Part of a small language model's weights.
Size: 15 layers, width 192, 6 heads of 32, MLP 768 tanh GELU, vocabulary 4096, 7.66M parameters.
Architecture: LayerNorm before each block, learned positions, biases, tied embeddings, normalized queries and keys.
Training: a variant of Muon for these matrices, 358M tokens, 10923 steps.
Each number is 128 + 32 x the weight over the matrix's rms, rounded and kept within 0 to 255. Layers, rows and columns count from 0. Numbers have three digits each.

# layer 11 MLP up, 768x192, rms 0.158, rows 320-353, columns 96-191
126121134164110108101156132114109128116115103123104155149104164121118111067113136178147132126106158116175121129131199110099149114056117100139124113110138117113107144114138078107097142069115127116112133106204169084133167124096131056134120200084109149094089105129113133153130121133131115141
125113062068146106178109138119102115137195162120140125096099137071133157139152084138133105157128173098131084140146125151137124140136129131207117110134156142147146162164202131167082165156140129135114167161133095179112194154141157149124105133172101142114138179128156100099090116194106106150
134130063069111130163142124129111095142155114147167094133126110114123145141116088108146117134154193097154108154106131091075149121162067119114089163096119101104096141138115084120132108142124114160161142153177124179126101137198131142162123113151158085149126156151118089116144149153192117086
098122144109147130161158126108117189227104165149076128102092079156132130181177121092117117112094136098132149142166126152145128178173083150140126158197128129148128082102162120101154113166172166115122123160145143178177121144109122142121193087138138097146161108185175084126160151121090133181
104072121162133077082180138083146160099145187075107109087085019116165102131038055148133071082111049114062106127100115111154044118099140164160102150081128104132138163123125144110120097077041123117143042096104110152175131049118073064154132120143119105089121116164119108148104122103124144104
102079130124122076101146201102132093076182101125109118111141134070196156151159138141074117150127178116107150113195200120123093107163120124081207152149134081134102088131108136106113094083090083126133193145190131104097132151112140140072110121148060149187131127167100105063103115101147145134
129096090112169103139073122106170138127132147096149165111147143173159120144141162157106124107139120116124112092148161187115156175107126135165132176178150104137165143083109108134164131108169086187105189080113088115109136127136120118163165128133139099145110111158141115156165122147191111189
131109163115173146131164098161116101152133148157130158149115118160130151161161145061103135110149150126146178202126112093119127184075168131141145125124137110101098157184166155120083121128140120121152176113143149128195169081119142116139161110141107107148101153172106177094171172160098088100
130104168128155137132117185177176088130160146169127075124147118138173138165101064135175130132122127156147137150081129112117117131128110152050114150127141125178155158120115122109145111139152132098100122120200177186138163182072141146137108133148115187140132168135111133144137160110183182173
102133108131131121122166093135156125151180132101072142148138062117160124116112159083156168131131115112139129177127110149120150094093152122088096126111118165142121157146069137140094096113139091084162146120142150121171159139142130133156148071170145092107097066127122205136161136146157146134
130173120164166134152129155094080064046109135116075204163189128084142094139158093124155127120192074173077146062158115084166124156127150152148125095159097096072084128129095120059127155123174135111111102125174157131148108145096095160148133141091094171143081103162145130114097085107114114119
133038150125123133099119062138169180118115086150169120105221126126057088139103126139178173085145127118133139106142124125098127183126098136173098150139145152168093142142121132157218203161158160147205145087089147110129098146123110137082127120165096171151108126152071148130093094102156077125
094110175080163119114110147130105046115120144118141165168153153102076160159110117077097138072135110076107186112162083083216150153150095165107062102127133133087112187130196138110130145160094094124110199188111170135154086108136068101105157172133134076110130116189033176165101091132149159093
152165152142155101170101148125114129125189162079163144143186163149105168175166189141145133160158135138071122142114116147122114152185141121111146077090074172124124097125112116110066139070184095141127094131113125093158123117160124153175103130158109132150074110144171189101157172123122113185
113133063121116136124199139134222103201126102169070145158180174159116143132145132169135122121139097075056175149126126129137138107102102141176148098118109111052155095154143190121135074108107075155125120143119127122131183108196099107135070197071160132143175174101153149154100109106142118151
148091125127067127187128123158152103104166090075135049109105124087174063124122126146111113112065190094160132106176094046117109120098091144142145156119125092154132119090131092153129120126083144124119094198127179104139176164131089068128121097147148137158102174137116138154202170080152161105
101103167126187116131161089147152137121144098110082144114128136130133131155171094091112162148097149163105050135062137125090136109164110155135163111129084057189095131166158139104132127140145078212085140090125196118161158161168082165103043063072138137129127135075144085111129105090224154110
166115119084091189117129089135177131110100153177193115173144146156073174133105103110115189119170160122115093157185125111096060197104138140236172105145147090175145122127144122148089143117167138175057145120127107051082099123107124111127169159133058134090137122179117143069135118084174151077
103145100142118157149165177130127144106110184063181150131116106099133086135146116144120154114119180157122154146172113151221147133116128174136065113183127133143164117142104141155149069114142116078113133097098140110147192097109153121079129045120116106122171123103164109150154142135099151162
125106107121125136146144140121159150163109127116153158092163149153135164152059167102152084142124123123068066167081142088117151132149145165183115116121168150126141192127104100092124137123154138112145158078150148203122156109119132176145135078105104157095118097112119174161114104125131137131
143161113085140178135117092161152116131135144111135100158109143153178125120128118116168118121115154122156132209137115179131135124144174109130131139099120088139164170114148138083136164139132114134095163049148168147130096153143112114109102178121128084114103102107130140108190135123122094114
144154156181052122127172108161116136145116112079154143116158162161128167148205177114109114105136151106101149152149089164150187103064162127163099110120092127110178153070104115055103126124148116042086138184120187143076076117151141114127175089138209149106096112136094159167079096153162189119
167131114126162104090165131161117104119126140135117103088108209174121164118152128105168103150123110111117114103133205069153142172075082112103125108177093093089121177122142124171107096146073146100111122104166085189130106129166080102149124161153119122165111167127165146152083174172151140118
135092116142171091084146146137145201146095115160170087139136122132152127083136157161138153116070080151155154185047107146131130148080116130073083113132085167116120125134093138136173110147118099081090093088180116142158173138138187137172148080148166131097079123128175145101113080123103137149
126142119197080152063118142173101154045136153092114096128130097146160181182140116128129136117031160105117129132087062144207093102115185194129110151102168100086168161145115134139127099136119220141117155126174141184113140131124135109128111114139150144179079125189144097152158107153136156171
142111118119136078187144068125140107160180110137106114168193182127172144158083031138163098122134166122102075114113107116060190121102135142150065123077117128133147144115129114190138164093142130118132167091121071086085108108153096159107078103171151116042064119143153132098117167171089085056
105136095110075101124148149158172132171140096082188161101089115135172112135113172119123142110089135102117139115113175088180122154178139145116112155065123121121090109055142123130102138122124134148127119095103114127164103091101180150156089127155128113195156155103141097088167165093124115112
103128127176079169129132164145100139157124124057147161150125093066101105116162178108123164170071189142085117148101078162119109077120099168136166105131193134120140114142127089127137118152167165135128137189099103171159118098102172154144091128171198176125064090125127137096130071170154118170
142112141096126085119153170140129105160139104119082164129130132130115109105100119164098105109108134137085096156110175168090079086101135100180070124110111174147124147134099100135135116098086073111123145123125162058037096200217125123049153114151125115158183126158158120134119164139155128119
086174125099120157128143135151115140141132181107166174139137119167170133138098152136116153134087126100138129078135182152107136138101117144131173161172159095148110133109145086143090058138174079177158182112153120137158112163138126121168091106196177167116108149190131146042057123199120112104
135145101200120138100112080131113067168133138096187134109172116112133150105115143132175122203077137119121113161111134109113111151138152146165152134096143085138160146179148126112118159118103129107133089143154161147126161123051167161149151162123192144098182130065108151128173141141123139141
166168109137096103151098191201115111108115109129138131131068094173164135085182098059144143092200100111113142090168095111063125150180074110075098159178108138083168146070156112108069104093133123102150155094191050099172222089215168105133048162189116172116152148139180152150095137104127094121
155115143230076109159130097122118105196122091102164105144188169184138166114147083133074133128141128164090162092109145146143174097119162055093117135127106091139104088124111102077170076128094139128066176136130047186077190154146073177139205126120105109125087101173210110121165113096109130211
104117158096119128049098145133110140164137097109114144170106113134128106187093158086110143097138155097121153066160151136170138207101121182213123118164130176133134092164138063084138146095136113114194129138138089058078176121192090143095164119119192113143131119077135107157100121120009110098
# layer 11 MLP down (transposed), 768x192, rms 0.0847, rows 320-353, columns 96-191
139126149128182172138110124088105138191107144135107119087105087102110179118116162145094163156087091138169106151086055123135154125132125097105148115119152111122067182115119094147109079113111173160092096161180104111093083155169147105151138120131154104133112163146151157138092107198152129096
085123123147089153099116130158121174104112139141098120100147106124128116076123167142141150106128182122102104178103117104117113108100118136087143101105199133153160120146124154124115117145161122138139162138060145104130143100130116119155178132158111142138138100126114170191108178177148099166
119116100112143155101136169087113134110125125102143134133096116110110140127108146133106137150141138095119085137086118118127092085123081121076141152139146146170109081111144107170102158114116128153153094133117120093078136117075109112113169097114099149109127112153156164112184113186115175144
137137113170118158158142101100126194125155150159119188119121089102088110111091124188118127110170134120187106081135158145088156104129075131086082130127109107165130120143093175156132113093145129149137133191095124106167168123071109136116127132140130122128138121138125114135129123162121122134
112146132154124139144167134122139132101086125162114095157118136130128131107188142113126114139127090102100129180129135136159108111113135088151165161176145118149158137161132102156119150131189155068097136165141089109095146128082110110144119110111091126104138097109087151154122149085113146122
146203125135155107181141124104139156141146129147127096138175059101095069111102103067076169147182127173134149168057097137077137070121157105153113143097138137133121165127101102058134184118085141131098173194166144217151130165118164112134122135102103106116097127109173138186156109128157159097
168099140166145060043088135094066150101162127145163130164137163158123107169164093151198128140127176137109100081111145100109151117156089112048233081160181139115190097121125132118074185152116170134100072146202179134140099111169133116108062150152117112145074141103129168134081157113123205105
132129136122147121186212097097131121109177109077143192125137170074114160128131085147102097057107065130105136141110165104071132143068141074066118115123099165175151135093088188091179109086123099128112089094121084135165121170116133076109161154093188174128126113150108110170128128125123155159
146168090180067100117158114135156143110140157094119147173115099159073153188094130044057138175142180108095052162177160128134088158170116103127088113188113144103085133139121078124129167116148123153157128176121054108112177075170077148070175090124151050130150069143137134136172163133089125107
090063164146097088141133186100111154138091140129073167075153071140151161094135130087163100156102121111176096131105228175127145191116161169042123122149109159112098122138143094099114148099147112161129148123200197090124156154150052182161164093083133120162141147112127124143143147168134131127
133154096144139089122117114170114139220104101102155108171106165065161129155088181144086125082137102065153107105155167181122081085125120130122166196165172127072111140200132155123131102106130116165062088063141143123149112176098149125139123120145169201118081108123124154105165095157165092187
107123137181086113074093133129092153151119204172094121129103096093120154119151143145065137091148156133105157194118130043070135097092174175238077152121133137178142110134065175123139171103119097171133116161138120103123087137141119136187117139139114162113101118101137136179112065117124128126
192075161101107147096134083131121142208109149130122134138047142104110134105130137070143184133143147122101188119111129121183103151184170145097123150135121123048086177126132155099102111166151094072187122158104143123079170144151164185103183108116134054150127156122124109099146094094172146139
111089149130124083115115098120126112113090115161069170140126060143127109147124123152127088075167135094124172165133134097111096103058155120127127162186157116098128066118086152213193121189087101138126136128098136211110100170122138156144131132122054141105119150144080117157125123147116164087
135123103084149164172233114121204171122165101153098232148178192184093104145132107206101113170136048079070143170106100180127139104204072116183139054089122118077103075110067211139128066065104076149172131181188025140076181096142061146134060208139125132097238103155170214164062095095135033195
201089079091139114104094093144127149085135098197090100070138139140153113130206125123143128145128123154151105120125118154115112135142099124141195137137193139083168143199192159163127150138109148062163115179163115179149156141126094099131124100121100121169121137163092134120157134126161139156
127110131043138111103128090077110150135185119156184135091124129110090086123146113108162094170097107169080111152178128128097054149147175122151162057133091108196100133134143144089128150153124129132136155126143103052180057179224052086125068122188096148122138124138124184139113151123148042158
116120079113099142175181130172085068146090165110143160086094169099139142097105152098119160092090099125150132049104146104123119132142128108124079163153148111065084152165102097185193074170159158130135113050116125116117148131093111168151159047089112077083153171119141162172121078139116112138
139142067128096192119158122117104125142167102165169128141073142092194108144147090112153122165151120142137161078114145153087092098132111126122171065167129129144089139124116142200128143134092080145201151171149130123124144078084165125136152135086063224096124120125142109108100134110117112114
113128115165113145170166037168136087113129138104123131169148150115150153154177107135122128116148137096160158148081122087112122161089086130130123102125087122102066136158113176149156062111125142086108112162194079139144167153123069145131112141111085145144169149157119126098146141119140123131
140145065153153106105117144127186092159119152136130132127142143081100143143145113140131130165076185102170143139144132088120187123143135100145107155117130140092155103149161121094153113181073114137116186117141123119095128193132159094110137105116113094144155087126142123142071154118086176079
066135161150165054113090133072106140107109107107068111169087148208130115150108165141137176137160138150116092159129193060118132194101121137104102105107118117103128158103085140134105124155065107133175102119135195159127046145149116134146121115136136172150127150165157092151102071152145070143
141158152106161181101156121113128173163110170097130127102135143086177092155120145126113181112122129102094124129126054173100126125105206069106145124130167126150085121112077125085109084135129154123163100129131145090111197079122156118120200129082125152096118077144100105117145106078121173110
139120157129162121125127173117122191112071127072134116096132099098175195104149123118115073076098115096112142129161117203089087130150138139148117058150132131101157093081098098123113082125156164155108133128118128150071145171083159092101153121162119107129108109125130141149119127147140130173
146090136085096113140104170115121135195070153159065120098146119111116069102113105110090146147100134099106148172112098111151148070144098174061127142143113153132135179127057150102129099114162160166175177149139172149096151214129133135098114160152124096099110139100132146188111125157066095144
127152110147151094082082094119117136043071099084117048111122155137170095131135186134080123117130117149114100136103137158163056163168139151136180159191093150127152113111121138151099141107134152127132097138156112108120191140153135155086177162134062154140084084113110160117141122097106168096
110073092173121159159123152139118149110156228086105134155142103179101143142150136143182109150099166082177122125125103118162128140094120104098084144111073113167111133169157138148126149088128157063168179108143108118147057183082124105105163159119094133108133083153120139150134103142127097170
180141118093140118135098079075162161109110176135141121110163170125108146096132111141141141095087111144145137160098117091141080120143119104131122075122077069138155115101177163128163083123155130126164156213158161107097128180131105132107125145170060136111130149114159134177111134127151148113
083162185090149201069126147141065133149169132119092103063107144128145154129099105136178105137152126146116178119129100166114116118147127159138139119101087129157108129136160109070132158158127131163113144150158116139133094181069136105139130080115107110104112080145134183126130149108178160158
130159060120219176137144137200112121105106081121094136158136151145099172182079076158112157141140128104121084145106109121150141133183222111235132167125107128174152140139091135102178165142155160133112100129107134192101161088103100140089106119153174190130095135067104066122117149053136181100
091137098121134121158107163178124152196125148141112146130115116121123165189137109107108117107107075124105144120159082098134114174090146192078060068113152135109166144135122144085175103143136142071157120160130088119173134093195087088123085109082165103092124209134136097125104100152158153105
111103126160173119175145178186129106152103098099099190152092119196148127134135157106073179085091118170162145134123127110123190093141099096200158135087082086074109100113139107094104108214089086129088115139070195122154187069103103194084137112163150136168137181082103115128098071074133108130
170119041061138167078120180131111196181125056117135133116132113163131075202117098146121127102144102103136177093147181157122137100128081129112134123148093105153152153113174133163149123125144117169125118145148081190143096142107142087169123119114090166147125114117188135148062140126081161177
127147157113103056118090105125119130114135067155182137124155125116135140160103124106102166186075070108072118120155153146123079073168136150187155185102154178132167150107150101149097140176099128147107101160126110172145134131159149117049117118166104106135066059139115127159088096101141181162